Weights of a small transformer language model.
Training: a variant of SOAP for these matrices, 174M tokens, 2649 steps.
Each number is 200 + 20 x the weight over its row's rms, rounded and kept within 0 to 999. Layers, rows and columns count from 0. The size before them is the row's rms in percent of the matrix's.

# k: layer 2 attention key, 256x128, rms 0.174, rows 219-255, columns 0-63
# q: layer 2 attention query, 256x128, rms 0.193, rows 220-255, columns 0-63
# v: layer 2 attention value, 256x128, rms 0.177, rows 192-207, columns 0-63
# o: layer 2 attention output (transposed), 256x128, rms 0.14, rows 192-207, columns 0-63
k219,088,190,203,230,191,210,230,215,196,189,182,220,167,197,232,212,200,245,212,168,188,198,215,193,198,215,187,181,208,172,224,180,189,218,167,177,220,191,224,213,216,206,213,235,179,179,189,206,190,194,172,212,209,209,202,193,231,213,242,192,152,198,208,192,193
q220,098,161,202,216,184,182,200,197,187,233,242,201,201,197,207,167,173,215,199,189,187,200,216,166,212,176,236,204,205,169,185,193,246,206,216,183,171,186,224,193,202,224,191,226,170,213,174,226,199,222,167,206,197,226,203,196,194,199,211,179,218,179,172,190,209
k220,104,139,207,189,188,174,182,217,183,183,159,217,202,228,199,193,213,200,188,192,216,167,190,195,196,172,188,205,198,200,188,231,223,193,219,210,168,195,177,189,170,172,232,202,196,197,196,226,179,208,157,198,203,228,214,198,155,236,170,208,230,181,218,188,205
q221,124,166,199,182,217,180,205,154,186,178,192,210,234,217,243,187,186,209,183,157,164,218,193,204,224,191,206,214,169,173,206,223,215,157,210,169,201,177,213,213,180,216,220,212,207,196,193,220,194,196,183,171,220,237,226,256,192,215,173,183,202,165,200,177,205
k221,118,170,225,245,180,226,216,225,195,174,184,212,196,172,179,207,212,200,192,234,228,184,208,195,192,230,178,171,217,160,203,201,226,248,184,199,196,205,216,213,216,196,146,198,202,209,181,205,196,204,177,165,218,214,179,182,224,209,208,227,187,168,198,212,188
q222,107,200,225,204,222,205,243,206,178,201,189,256,172,165,192,219,208,187,218,216,210,191,211,216,228,220,165,208,207,210,199,234,201,186,192,196,196,218,170,192,208,196,193,194,199,205,202,152,208,195,205,172,198,193,232,198,197,187,182,196,192,213,238,187,177
k222,102,202,189,186,185,211,205,183,215,197,212,183,223,186,175,193,207,154,203,182,178,205,191,187,176,201,217,219,216,189,203,207,205,209,210,239,197,238,197,204,200,228,201,227,217,219,246,193,225,212,209,206,160,164,181,226,173,182,167,202,203,214,209,225,189
q223,098,180,209,177,229,210,189,163,230,191,215,204,218,193,178,213,176,233,212,190,179,213,175,214,224,199,211,199,174,201,198,225,193,185,196,230,226,246,183,232,208,178,204,185,206,203,186,163,203,221,185,193,191,217,160,205,154,224,158,210,202,201,186,219,178
k223,115,211,222,198,190,209,190,167,214,202,195,186,198,162,188,228,187,222,180,181,185,249,213,214,204,187,204,180,190,207,206,178,208,203,206,221,214,219,209,209,209,173,198,197,169,190,214,203,218,199,248,196,181,183,183,216,242,203,176,186,214,210,235,229,172
q224,116,195,216,199,198,188,173,237,190,188,181,227,190,218,216,195,217,201,184,217,218,216,206,172,194,172,222,197,179,211,173,192,193,198,203,176,163,177,217,197,215,196,224,229,210,209,199,228,197,195,211,246,184,263,231,212,176,239,175,220,224,232,188,182,217
k224,106,193,180,178,204,208,216,173,205,206,224,190,176,183,209,193,203,236,158,200,187,204,168,192,203,192,190,171,190,187,210,204,201,215,236,266,244,214,179,238,151,192,186,176,168,203,214,207,225,213,211,193,176,241,193,236,203,193,203,208,211,191,216,210,244
q225,110,208,226,231,211,206,184,205,219,218,179,192,237,189,172,217,188,215,217,216,191,195,195,227,201,208,222,219,180,199,245,197,204,208,215,190,216,152,226,161,189,198,199,154,180,196,217,227,232,172,181,192,217,149,205,217,174,222,205,235,199,202,182,243,193
k225,085,211,167,240,182,191,183,180,201,191,175,211,164,215,173,224,217,194,185,217,241,173,198,207,181,213,187,212,195,209,205,193,211,179,171,206,168,172,206,202,220,153,209,203,157,196,192,194,229,197,195,172,227,228,184,198,181,218,196,185,204,205,198,191,180
q226,108,188,204,247,209,229,173,189,198,214,193,197,227,187,215,219,197,200,193,222,187,195,177,210,187,218,225,221,192,178,222,209,207,205,210,212,202,163,205,143,192,191,217,171,198,199,206,213,209,171,184,213,218,173,212,227,183,216,196,245,224,198,182,210,207
k226,087,190,155,227,183,183,178,205,219,190,182,196,182,200,219,219,180,208,177,212,217,201,184,186,203,218,215,182,182,217,206,209,168,183,196,164,167,159,192,180,226,160,226,199,167,218,205,187,249,206,159,192,216,211,194,189,207,231,170,184,203,214,206,175,202
q227,119,180,186,182,165,199,222,228,220,171,220,197,215,232,202,220,195,191,219,182,201,190,208,200,189,192,161,172,218,203,223,218,167,162,172,227,187,217,186,212,206,199,188,201,217,215,205,214,190,215,207,221,171,192,206,164,194,190,165,197,174,228,229,168,188
k227,109,222,229,195,203,206,203,212,198,241,239,184,216,192,204,210,211,171,199,191,180,173,184,200,189,188,222,196,214,204,217,173,210,227,224,209,228,230,232,188,212,223,153,198,257,179,187,195,221,201,177,203,186,188,188,150,237,185,183,211,228,216,201,222,214
q228,077,209,216,231,205,170,207,197,200,205,177,234,211,195,174,227,237,207,202,237,167,225,177,227,180,232,210,206,186,204,216,239,222,160,234,183,196,138,210,207,212,177,197,193,197,185,221,251,189,192,193,199,197,220,215,216,202,208,196,221,218,197,188,223,224
k228,083,225,198,206,183,205,181,181,210,206,175,175,160,178,177,212,241,185,189,237,240,166,229,193,195,185,168,199,187,213,202,198,219,213,212,181,179,168,227,183,198,206,215,175,189,201,189,199,202,229,187,180,219,193,181,199,175,206,205,214,208,214,189,197,180
q229,099,177,232,203,231,205,182,227,183,186,228,198,205,177,204,229,208,222,183,201,231,220,183,221,200,236,178,221,189,217,237,212,193,165,234,170,191,222,210,215,196,205,212,194,213,199,240,245,206,180,193,207,211,205,192,209,209,209,197,196,214,234,201,188,202
k229,107,207,216,238,186,219,184,154,199,174,206,184,189,192,225,187,241,196,216,207,184,189,194,223,219,224,231,205,183,202,196,184,195,197,203,202,213,186,192,215,203,182,175,162,192,216,238,161,233,189,187,226,200,226,188,197,215,223,236,213,201,182,218,197,212
q230,108,206,200,203,194,200,250,208,220,191,179,212,220,208,183,215,210,225,202,202,202,201,188,224,210,239,223,232,212,167,219,217,194,171,245,225,214,183,183,218,192,194,177,212,187,201,218,236,196,188,194,195,202,190,215,214,211,161,209,221,181,174,194,201,215
k230,085,197,239,207,139,193,179,181,176,182,193,193,213,194,205,186,210,150,211,202,219,170,190,192,184,218,218,215,183,183,248,166,194,186,223,205,189,203,223,177,216,232,194,204,238,195,191,181,201,208,187,194,202,176,155,217,216,179,185,212,209,217,208,216,201
q231,094,225,251,211,218,216,197,189,176,220,194,185,193,195,203,193,215,184,210,207,183,190,182,174,200,183,200,204,208,236,183,221,218,186,241,197,196,165,204,194,173,171,220,195,185,181,192,236,218,189,221,234,202,184,211,218,203,216,207,197,213,186,191,208,250
k231,100,170,229,219,183,199,188,216,205,198,183,192,187,203,186,188,199,174,235,237,233,187,202,196,173,190,203,223,222,173,218,205,215,163,210,192,195,194,194,184,190,221,206,211,200,178,163,209,151,235,179,190,234,241,179,222,155,203,180,218,187,233,198,236,219
q232,098,205,181,225,208,199,225,205,209,250,198,214,207,182,179,205,236,219,174,203,209,218,187,208,192,209,194,220,185,183,199,221,227,232,214,181,205,175,221,189,179,184,193,214,191,187,225,216,218,173,217,197,223,209,205,207,193,211,183,215,213,182,177,203,212
k232,109,188,180,214,186,166,218,210,201,202,169,194,205,200,183,202,192,201,229,201,181,193,203,209,173,206,182,204,187,222,211,198,174,210,186,154,161,234,201,201,218,180,221,208,174,199,219,186,197,249,169,210,189,153,183,214,149,190,198,178,159,183,193,176,206
q233,087,213,216,215,235,220,202,206,202,257,184,209,206,159,188,208,218,224,199,223,206,210,192,207,200,216,246,250,198,185,195,202,231,214,228,203,197,194,208,181,191,196,184,189,164,208,209,186,216,183,209,198,219,209,192,185,201,185,202,212,222,207,183,199,215
k233,077,214,207,205,176,173,194,166,206,193,182,221,184,195,197,185,171,165,206,218,204,182,205,179,180,202,180,238,202,202,189,186,193,202,201,141,164,187,181,150,200,205,218,159,156,226,214,208,187,206,173,189,205,188,169,193,198,190,194,181,206,194,222,185,210
q234,101,229,163,216,215,184,201,153,205,218,175,196,181,214,215,189,190,208,194,190,159,201,228,185,177,135,204,168,188,187,192,176,234,224,164,186,184,186,213,206,176,166,195,221,183,188,195,232,201,197,211,159,202,208,206,193,197,196,214,205,224,181,205,206,196
k234,102,218,215,210,199,164,234,186,187,162,200,186,186,205,208,196,205,180,187,226,227,165,218,199,222,190,170,228,171,188,196,211,210,174,180,183,191,205,195,213,196,192,233,155,180,215,202,197,184,196,231,201,237,200,196,208,226,198,192,182,210,162,216,168,174
q235,102,217,171,185,176,168,225,204,189,185,202,211,188,244,226,185,203,185,221,170,194,212,225,172,189,188,211,229,186,189,184,185,173,226,168,186,201,240,216,239,220,213,167,228,213,212,191,173,193,216,216,204,218,208,178,178,205,159,208,203,218,184,213,194,167
k235,073,226,196,172,192,193,208,242,161,213,220,200,201,208,222,172,186,238,204,200,187,237,202,224,199,216,186,186,190,197,184,201,176,222,208,219,219,240,185,230,194,207,168,193,198,213,221,214,177,196,226,209,189,167,215,214,186,212,230,201,181,218,180,145,170
q236,104,208,231,192,229,206,214,220,185,216,223,200,194,174,212,211,184,177,170,230,204,191,205,212,179,236,197,214,225,186,219,219,187,193,218,211,221,171,167,163,199,207,205,205,213,212,177,212,173,178,224,213,216,203,221,208,223,198,206,190,213,211,201,205,209
k236,092,172,202,192,226,208,177,194,240,225,157,165,204,188,193,176,215,166,163,193,215,175,198,191,219,202,239,184,192,174,218,211,216,163,225,205,212,181,196,197,199,184,208,214,238,204,190,168,203,222,157,201,214,205,203,187,188,205,175,174,223,200,173,191,227
q237,090,220,192,199,191,232,208,232,215,200,222,185,235,213,177,219,239,209,178,218,229,229,156,230,215,204,175,180,226,205,209,198,164,197,209,209,196,213,176,201,210,186,200,181,216,184,244,202,217,208,189,201,197,163,206,219,137,219,200,217,151,209,184,245,212
k237,083,233,196,214,195,211,153,181,217,211,240,234,239,205,185,177,199,187,196,157,188,190,197,209,173,228,223,185,189,245,212,192,204,185,235,205,197,178,203,214,200,194,196,232,193,178,230,200,228,203,229,164,169,190,188,197,211,172,185,206,194,216,214,238,206
q238,090,195,179,220,185,198,198,228,173,178,208,176,208,228,182,193,239,226,208,247,236,198,197,219,217,204,219,199,225,169,199,187,223,224,204,197,212,213,186,198,216,221,207,173,208,217,181,204,211,237,223,189,222,183,184,217,153,220,167,218,190,167,191,202,214
k238,089,218,215,179,171,201,181,186,228,197,203,221,202,202,191,190,182,211,197,220,196,196,202,178,171,213,205,184,195,235,235,194,187,226,229,195,192,191,219,167,203,216,206,184,176,201,170,262,207,207,186,168,201,188,175,219,152,210,183,180,202,205,236,224,198
q239,121,191,186,205,167,194,194,188,232,185,226,179,228,187,211,205,208,217,189,175,216,236,217,182,166,202,224,171,207,191,227,211,187,188,181,213,193,196,225,231,247,203,192,220,177,192,180,226,189,187,217,202,228,222,190,231,181,230,173,202,181,199,171,213,191
k239,114,234,222,188,211,184,216,195,192,184,231,187,195,195,162,201,240,221,194,227,206,226,214,197,164,194,188,184,175,207,202,192,194,204,179,208,170,234,208,199,220,217,172,178,196,184,189,196,203,207,214,166,205,204,204,227,208,201,216,186,179,211,192,200,174
q240,081,228,191,201,219,205,199,193,181,200,165,177,222,216,187,195,180,178,211,208,199,226,251,213,206,197,185,233,210,170,180,247,235,221,196,195,209,207,223,203,154,235,189,221,218,205,215,198,203,197,199,210,225,228,226,209,225,176,215,172,211,183,204,193,188
k240,072,210,184,222,208,230,229,217,152,187,181,206,194,179,194,201,234,178,145,181,194,191,222,216,193,254,193,183,208,196,196,196,197,215,193,188,210,203,224,182,188,209,199,180,199,220,183,193,196,197,170,186,227,192,201,219,211,190,205,194,209,215,187,157,196
q241,104,183,207,208,247,218,183,187,190,222,209,224,229,165,217,230,213,201,174,207,189,190,139,203,210,238,201,171,202,199,214,203,177,173,198,171,220,177,184,223,182,214,208,216,209,154,193,209,193,223,193,190,183,176,203,204,175,220,201,202,151,210,207,198,198
k241,072,223,239,184,202,203,177,212,199,176,206,197,189,232,181,197,219,211,191,226,225,173,178,223,213,157,248,223,186,200,210,189,221,200,204,238,218,210,198,200,224,190,188,191,227,193,228,162,252,178,234,217,216,192,180,215,226,182,220,232,206,211,188,210,201
q242,100,191,191,222,178,188,184,214,225,212,239,169,222,167,194,204,173,184,189,224,197,197,219,189,186,227,179,191,183,187,213,199,199,196,215,188,206,228,234,195,185,229,163,232,162,190,216,217,221,220,189,196,196,218,206,191,196,216,219,158,170,209,242,241,212
k242,113,173,223,175,213,190,218,177,198,156,177,200,197,174,211,203,221,216,202,182,190,181,201,176,189,205,224,177,208,224,229,209,227,209,184,193,196,216,223,202,187,173,236,222,179,181,223,158,204,193,167,207,201,208,209,191,199,196,194,178,219,178,200,213,180
q243,093,191,194,233,202,211,218,184,189,182,225,198,224,246,194,226,201,178,193,202,193,222,207,180,179,179,197,192,216,204,199,199,162,225,192,218,179,204,235,186,220,176,172,168,188,202,198,177,194,201,230,211,204,189,197,206,175,204,183,211,219,204,219,224,211
k243,106,201,174,203,156,217,168,146,219,199,209,200,194,157,187,202,215,195,184,193,220,167,196,202,177,233,188,185,169,188,198,201,184,191,216,187,202,183,176,195,212,179,225,205,180,210,198,211,196,223,198,177,168,206,155,207,159,223,178,193,214,175,205,200,190
q244,096,147,175,163,179,196,198,242,204,193,218,203,223,219,214,171,199,214,210,196,166,229,212,173,205,195,235,209,207,161,202,217,223,183,208,213,207,202,208,226,198,199,214,181,197,193,181,232,206,199,189,226,157,238,197,213,196,204,207,224,215,177,187,166,214
k244,081,194,172,180,193,194,212,231,220,180,168,228,179,196,196,211,188,215,216,197,178,209,216,200,227,152,188,180,221,201,211,214,182,238,176,200,185,204,241,160,169,203,197,218,205,184,182,234,168,189,225,223,199,177,211,170,196,196,210,222,181,219,189,192,212
q245,096,195,179,229,162,202,182,184,218,172,224,189,219,229,197,184,164,163,194,170,209,210,236,202,177,188,186,201,209,192,179,210,221,247,189,183,168,208,250,173,195,193,203,180,202,232,221,202,191,182,185,178,190,222,184,216,205,194,193,186,213,222,196,200,208
k245,100,187,197,219,190,218,170,169,201,212,223,191,174,196,219,211,206,183,167,194,234,159,202,182,190,231,189,177,188,171,186,222,198,206,185,184,221,169,218,215,190,218,216,181,196,224,161,204,204,206,184,181,202,252,189,167,212,230,179,203,222,185,219,160,208
q246,111,195,190,182,194,231,209,194,197,177,217,188,243,204,179,214,203,239,194,192,115,224,210,184,180,185,203,177,190,188,202,184,174,214,186,189,209,202,193,218,188,230,231,192,207,176,237,220,234,180,197,212,170,204,190,204,212,203,228,214,209,181,205,194,223
k246,105,193,166,177,201,194,166,197,209,191,204,218,195,188,202,194,212,213,168,192,197,161,215,226,231,207,182,203,197,222,184,170,197,205,182,176,207,192,227,164,215,174,205,192,218,206,204,207,214,175,201,179,185,216,213,167,223,174,193,211,216,204,177,163,223
q247,084,213,195,227,204,212,188,173,188,187,226,186,209,201,202,208,195,146,206,201,187,216,212,203,186,203,146,174,192,236,170,215,173,189,165,199,191,199,196,184,189,186,197,217,216,191,182,190,182,205,249,197,232,189,214,188,193,218,179,186,202,204,225,224,202
k247,087,207,213,192,180,232,185,171,206,192,219,143,198,170,191,181,235,187,197,190,216,201,207,189,169,239,184,176,193,221,184,181,183,189,206,187,202,209,199,222,187,210,218,208,186,225,214,185,197,219,190,181,191,192,179,203,199,203,174,190,227,178,187,203,159
q248,104,215,235,216,237,197,215,184,171,199,187,216,196,180,200,236,219,173,174,200,217,184,201,234,185,199,180,212,187,218,173,202,187,182,198,190,223,193,219,178,195,241,204,220,219,214,211,200,184,202,218,188,244,198,233,167,222,188,189,184,209,208,197,169,169
k248,103,196,203,214,202,206,189,174,186,207,193,168,210,179,167,143,214,170,183,228,220,192,194,215,188,238,195,211,162,186,174,209,186,194,232,219,188,207,173,237,188,199,193,183,230,213,208,196,212,212,184,191,191,195,176,214,168,178,172,197,213,205,207,208,185
q249,110,202,195,207,190,164,200,231,176,194,180,177,179,196,213,191,220,198,198,213,209,174,197,222,210,193,222,198,200,176,206,177,219,193,215,200,200,191,199,186,163,228,206,202,222,216,220,257,199,165,228,234,187,222,218,195,244,188,231,213,204,201,193,163,206
k249,091,176,168,217,214,181,198,233,213,187,173,221,151,206,218,173,186,217,198,207,202,191,208,209,221,223,182,214,184,203,197,204,199,232,181,171,193,205,198,181,192,207,220,199,219,191,159,185,142,201,182,209,224,201,205,200,197,197,193,203,203,217,181,194,232
q250,101,156,186,196,183,189,231,198,184,175,214,172,238,199,209,192,210,226,194,201,179,207,213,209,220,178,208,194,174,177,205,176,249,182,204,197,197,199,200,178,195,232,226,181,207,237,202,250,211,211,218,208,186,242,187,207,222,170,212,206,202,167,199,149,223
k250,108,186,197,190,173,176,149,201,201,179,163,226,170,224,210,183,182,196,190,228,198,186,208,192,221,190,191,176,192,208,213,183,211,237,189,196,179,198,219,176,190,197,218,202,180,210,183,193,182,174,180,217,197,206,227,129,214,212,196,220,227,182,204,200,200
q251,102,193,191,215,178,221,200,161,208,201,243,179,215,206,163,202,168,189,187,182,171,221,195,203,188,197,212,202,193,180,170,192,192,217,190,220,210,246,193,227,214,193,196,171,195,198,219,192,210,200,185,179,182,202,143,211,184,225,170,211,174,205,204,238,217
k251,112,242,192,180,203,207,155,129,197,203,208,188,190,165,222,231,189,228,160,185,203,199,175,207,204,212,194,189,192,194,165,222,202,206,199,188,222,200,213,197,196,199,211,199,169,211,222,198,217,174,237,198,198,219,228,187,250,202,165,179,221,211,222,204,198
q252,089,193,186,208,236,224,183,151,190,191,228,178,228,162,203,188,191,173,192,188,202,211,209,227,181,189,171,197,173,201,156,219,212,182,183,195,227,199,223,191,187,231,223,215,215,207,196,208,187,210,219,204,233,203,203,194,211,217,184,167,222,210,208,213,193
k252,090,208,226,203,179,225,172,168,196,165,214,158,188,152,199,191,213,198,182,191,235,185,192,210,195,224,187,183,178,209,187,180,203,198,204,191,187,211,203,188,180,199,206,199,149,204,200,208,184,236,162,185,203,191,180,169,225,191,186,193,229,195,193,196,184
q253,107,195,181,223,181,168,208,195,188,161,176,204,222,232,191,211,221,206,189,200,231,196,171,204,187,175,187,197,194,200,206,189,190,196,188,182,191,195,242,194,247,221,196,188,222,262,190,214,199,183,219,201,196,207,200,179,218,196,177,195,217,197,192,180,178
k253,115,200,213,190,219,210,163,224,189,239,197,214,176,240,195,205,193,205,184,228,234,216,234,214,211,203,195,182,170,214,170,214,189,208,213,189,207,200,200,220,215,204,193,190,222,185,188,202,191,194,233,194,216,231,209,182,193,196,214,205,191,199,170,184,195
q254,093,230,185,149,226,226,202,185,214,188,198,216,206,176,221,207,206,219,182,176,170,178,205,221,181,179,216,232,176,196,189,202,216,221,197,184,232,181,206,204,133,198,236,198,196,181,236,242,185,189,206,228,225,215,215,222,220,202,221,216,225,206,174,158,193
k254,083,203,164,239,179,218,215,186,182,198,239,175,202,182,227,202,201,201,192,175,207,189,184,235,204,235,189,215,190,173,242,164,194,201,176,207,239,187,201,219,215,205,187,173,192,212,181,204,201,199,167,215,217,209,181,169,242,187,217,196,180,195,225,167,216
q255,104,184,219,183,172,190,188,192,200,185,195,197,198,172,188,181,151,219,228,211,180,170,218,187,194,187,198,179,180,196,231,209,208,183,214,207,186,194,184,180,197,167,202,162,209,185,186,193,202,193,173,166,154,216,171,234,186,232,182,220,211,186,209,200,191
k255,112,179,170,163,183,173,202,178,226,175,173,204,165,148,189,205,179,227,185,204,197,213,222,171,204,205,198,187,226,167,190,207,183,218,206,184,192,221,224,182,168,190,249,222,180,206,228,196,200,205,179,198,208,203,188,224,191,200,185,220,233,204,193,212,195
v192,110,208,177,205,195,195,185,202,203,247,201,183,188,220,224,202,203,239,226,235,216,206,193,177,176,208,200,207,191,208,172,212,245,203,178,196,150,189,192,198,186,207,187,201,188,207,204,217,196,201,195,221,193,210,211,225,245,211,211,177,207,214,213,146,199
o192,125,211,189,233,216,175,170,159,197,215,202,195,170,201,213,187,207,204,195,230,202,214,223,240,215,190,204,174,221,193,204,185,186,235,189,211,234,200,248,183,223,205,230,190,156,195,191,163,191,202,209,179,218,205,182,184,154,185,178,208,224,203,198,231,173
v193,085,226,178,209,192,215,178,207,211,210,209,210,180,207,214,169,214,228,227,189,198,212,184,203,189,210,217,194,237,193,185,227,224,179,169,197,188,221,213,187,228,190,202,220,214,243,212,190,175,208,171,188,221,196,198,220,250,232,194,184,191,180,213,169,171
o193,085,210,207,196,207,179,190,143,190,197,192,214,204,221,177,200,197,185,214,218,192,208,183,207,207,208,234,207,184,208,216,237,197,200,156,237,181,169,197,186,231,189,175,191,186,192,172,162,176,180,202,193,235,180,124,211,155,183,187,178,211,216,179,210,197
v194,098,172,201,194,195,220,185,176,205,179,191,182,201,197,230,203,231,204,195,208,213,173,193,187,193,189,215,210,203,241,230,181,204,207,189,220,196,203,214,188,209,221,200,178,173,205,200,190,201,195,182,219,173,192,225,215,244,171,214,205,199,219,208,205,216
o194,079,185,182,184,216,178,221,252,207,193,208,189,206,192,244,192,187,230,167,201,201,182,208,206,209,182,178,172,229,176,184,168,182,220,249,191,215,227,205,182,186,203,228,179,217,211,226,241,227,214,211,196,152,189,247,179,223,219,199,210,212,196,193,200,218
v195,100,203,207,174,192,191,176,228,162,219,187,221,192,218,215,190,198,204,212,206,218,169,194,189,184,169,197,197,176,212,223,184,207,231,242,209,223,215,172,179,187,218,190,238,228,180,210,220,205,189,198,182,181,181,219,235,220,180,212,213,203,231,220,232,196
o195,096,191,181,166,218,183,203,244,205,172,241,178,189,201,238,183,212,229,195,164,237,191,195,210,193,193,184,201,218,190,200,180,204,210,244,205,209,194,204,185,195,196,204,204,194,207,216,222,193,190,224,189,177,202,252,137,212,230,215,211,201,202,212,189,222
v196,130,150,186,200,209,232,188,184,207,201,197,182,219,192,198,238,202,206,207,177,198,166,193,242,185,228,215,201,198,208,186,203,199,180,207,174,224,220,178,220,178,172,210,196,191,236,214,200,216,223,168,196,167,210,202,217,209,235,198,188,199,211,239,205,193
o196,119,200,195,197,225,171,215,221,188,207,205,172,213,187,246,183,199,214,164,201,167,204,179,222,188,168,154,174,190,214,171,150,207,230,190,191,216,187,192,199,190,208,186,193,213,202,229,235,181,194,210,182,213,188,215,176,173,203,190,208,208,178,203,198,210
v197,091,202,228,188,230,220,202,195,214,226,216,202,221,192,191,233,182,204,190,199,173,204,232,210,207,179,214,249,205,180,131,230,218,178,171,196,199,234,179,200,189,172,197,161,216,220,206,198,217,191,203,204,171,213,192,162,176,199,191,157,169,196,177,166,166
o197,090,212,214,218,210,227,171,178,206,237,183,191,204,212,198,196,227,192,203,217,163,195,216,184,191,195,199,208,172,231,202,168,207,202,202,210,221,168,223,238,170,227,238,216,181,180,189,188,200,216,193,190,196,211,210,231,178,197,213,222,235,209,234,227,185
v198,102,228,219,232,181,214,189,213,239,199,224,174,231,198,202,176,210,218,213,213,187,204,220,202,177,220,200,181,201,253,197,211,172,200,170,197,140,181,203,219,236,226,194,221,223,163,181,233,192,176,195,208,201,195,174,205,217,205,156,204,233,208,179,211,195
o198,094,184,183,203,231,198,233,218,192,198,194,193,217,154,196,188,175,195,212,192,219,230,243,214,204,229,177,196,235,188,207,195,179,202,239,186,217,258,187,169,168,190,227,166,183,197,223,213,206,213,143,223,163,215,222,210,244,174,191,201,200,195,208,216,222
v199,097,211,159,200,204,184,195,223,190,196,183,220,166,173,177,199,194,185,207,219,205,193,186,229,209,197,225,179,165,154,190,207,219,182,186,182,220,164,175,181,160,204,215,202,165,207,178,201,195,196,210,188,202,198,201,234,191,252,200,197,185,170,204,162,191
o199,079,190,210,214,197,208,181,163,200,203,197,213,173,223,180,198,231,182,212,208,183,180,183,197,206,189,226,237,171,202,204,222,219,209,155,183,167,163,208,238,220,219,179,233,203,193,183,167,175,188,215,198,258,226,162,204,158,201,201,189,217,192,192,201,175
v200,090,216,199,212,247,234,209,157,202,197,228,203,239,180,201,245,228,206,179,176,182,204,190,204,208,196,214,222,225,255,189,206,175,182,166,217,194,219,222,199,214,196,220,171,192,210,185,161,212,206,212,204,189,200,189,168,194,192,200,181,195,209,176,213,216
o200,079,195,203,187,213,189,205,230,204,213,200,194,208,180,231,197,205,210,174,179,191,191,227,169,209,191,177,172,210,199,188,154,203,220,251,180,222,221,197,215,158,198,240,191,204,201,234,244,224,215,178,200,156,212,258,213,234,203,209,217,219,203,193,204,224
v201,096,175,189,218,190,186,228,205,214,206,180,168,219,211,201,201,184,193,227,213,202,212,200,183,189,182,198,220,194,210,217,200,194,185,213,180,162,206,239,226,181,216,213,201,181,192,205,199,215,182,197,189,231,189,160,222,226,187,192,191,200,170,162,225,224
o201,110,188,242,240,231,247,201,217,190,192,203,235,172,197,144,212,190,196,195,188,213,191,202,202,194,219,163,165,204,212,213,188,188,202,196,190,226,240,184,174,219,209,181,190,222,168,191,203,196,200,205,229,215,162,227,195,204,216,234,204,204,208,210,211,210
v202,110,161,169,208,210,198,225,203,217,222,178,193,221,234,229,206,218,191,206,186,212,209,194,182,227,217,211,201,188,178,247,171,210,214,193,196,195,185,229,198,181,205,207,190,178,221,230,197,201,201,212,222,204,232,203,174,229,171,240,188,208,241,194,218,185
o202,093,194,205,222,197,210,183,215,207,220,229,186,206,189,235,215,184,222,184,183,201,192,207,207,210,201,163,186,227,219,178,180,173,171,232,171,224,231,199,186,198,199,220,193,226,188,223,240,222,207,206,196,173,167,224,196,216,202,184,217,198,195,199,180,222
v203,110,194,174,226,175,245,189,151,234,223,215,202,227,197,218,217,187,191,216,184,142,185,211,205,195,182,226,206,173,214,191,203,198,161,153,217,202,201,191,174,221,194,230,159,163,209,176,180,179,212,223,188,166,202,193,201,208,195,211,160,197,211,190,219,196
o203,111,206,218,184,232,205,200,156,211,219,200,213,206,225,186,209,217,184,173,223,195,189,186,188,233,235,178,221,188,222,215,191,193,202,198,204,187,195,215,223,192,190,184,229,186,184,191,212,215,218,166,184,230,185,167,243,157,209,175,181,246,199,209,201,200
v204,108,219,212,183,198,185,197,237,153,189,180,224,191,203,171,187,195,207,183,193,209,199,179,227,203,218,200,191,200,218,204,212,196,208,225,211,224,231,190,202,186,212,201,233,226,193,205,218,182,197,184,186,191,176,207,221,190,226,200,224,215,215,227,207,150
o204,121,189,164,148,184,180,207,184,202,193,242,194,201,208,221,177,226,232,233,179,216,211,190,199,178,188,206,217,220,195,207,214,240,211,218,226,192,153,176,191,194,173,176,191,187,219,207,216,164,162,214,193,186,194,194,137,192,219,201,190,180,193,200,209,224
v205,100,182,227,201,206,196,217,208,211,210,221,214,178,200,181,186,203,198,165,240,228,186,212,194,171,185,172,189,208,191,235,175,180,240,261,200,196,194,174,175,174,194,179,198,217,193,230,190,203,166,200,157,208,185,234,207,192,183,204,190,195,168,226,213,208
o205,086,192,194,187,199,224,208,271,209,160,213,202,194,166,228,196,202,199,199,175,195,188,205,216,181,172,209,203,220,191,194,173,198,231,228,183,199,224,198,197,212,209,195,170,223,233,212,237,230,213,187,242,172,233,227,166,232,215,203,218,180,185,215,171,193
v206,091,222,190,212,179,213,221,212,208,171,196,195,201,182,162,174,173,198,210,168,176,209,222,200,193,199,196,189,232,200,215,230,190,190,227,208,165,207,209,214,196,186,206,206,194,197,233,195,186,179,229,203,209,200,182,191,150,186,193,204,214,187,201,189,187
o206,086,213,209,175,192,187,198,178,216,201,186,219,183,214,170,202,212,166,221,219,223,200,194,194,202,205,229,237,184,197,221,247,209,203,158,203,172,190,193,239,205,198,174,203,176,212,149,145,203,185,194,202,219,213,162,238,190,195,206,179,205,201,195,209,175
v207,105,207,158,195,185,211,227,170,218,190,179,227,191,201,183,183,183,203,195,161,179,196,185,237,210,219,217,223,196,189,229,208,197,174,186,227,198,244,174,187,193,205,252,190,162,259,201,180,175,223,203,207,180,189,194,183,224,200,221,189,207,196,221,200,205
o207,098,207,229,163,214,185,182,164,231,209,210,183,189,229,200,209,221,200,185,208,204,202,175,178,235,210,199,203,197,215,224,241,191,219,187,191,173,160,183,209,197,187,159,217,235,205,182,201,198,171,202,185,200,157,157,219,180,218,176,163,244,203,180,206,202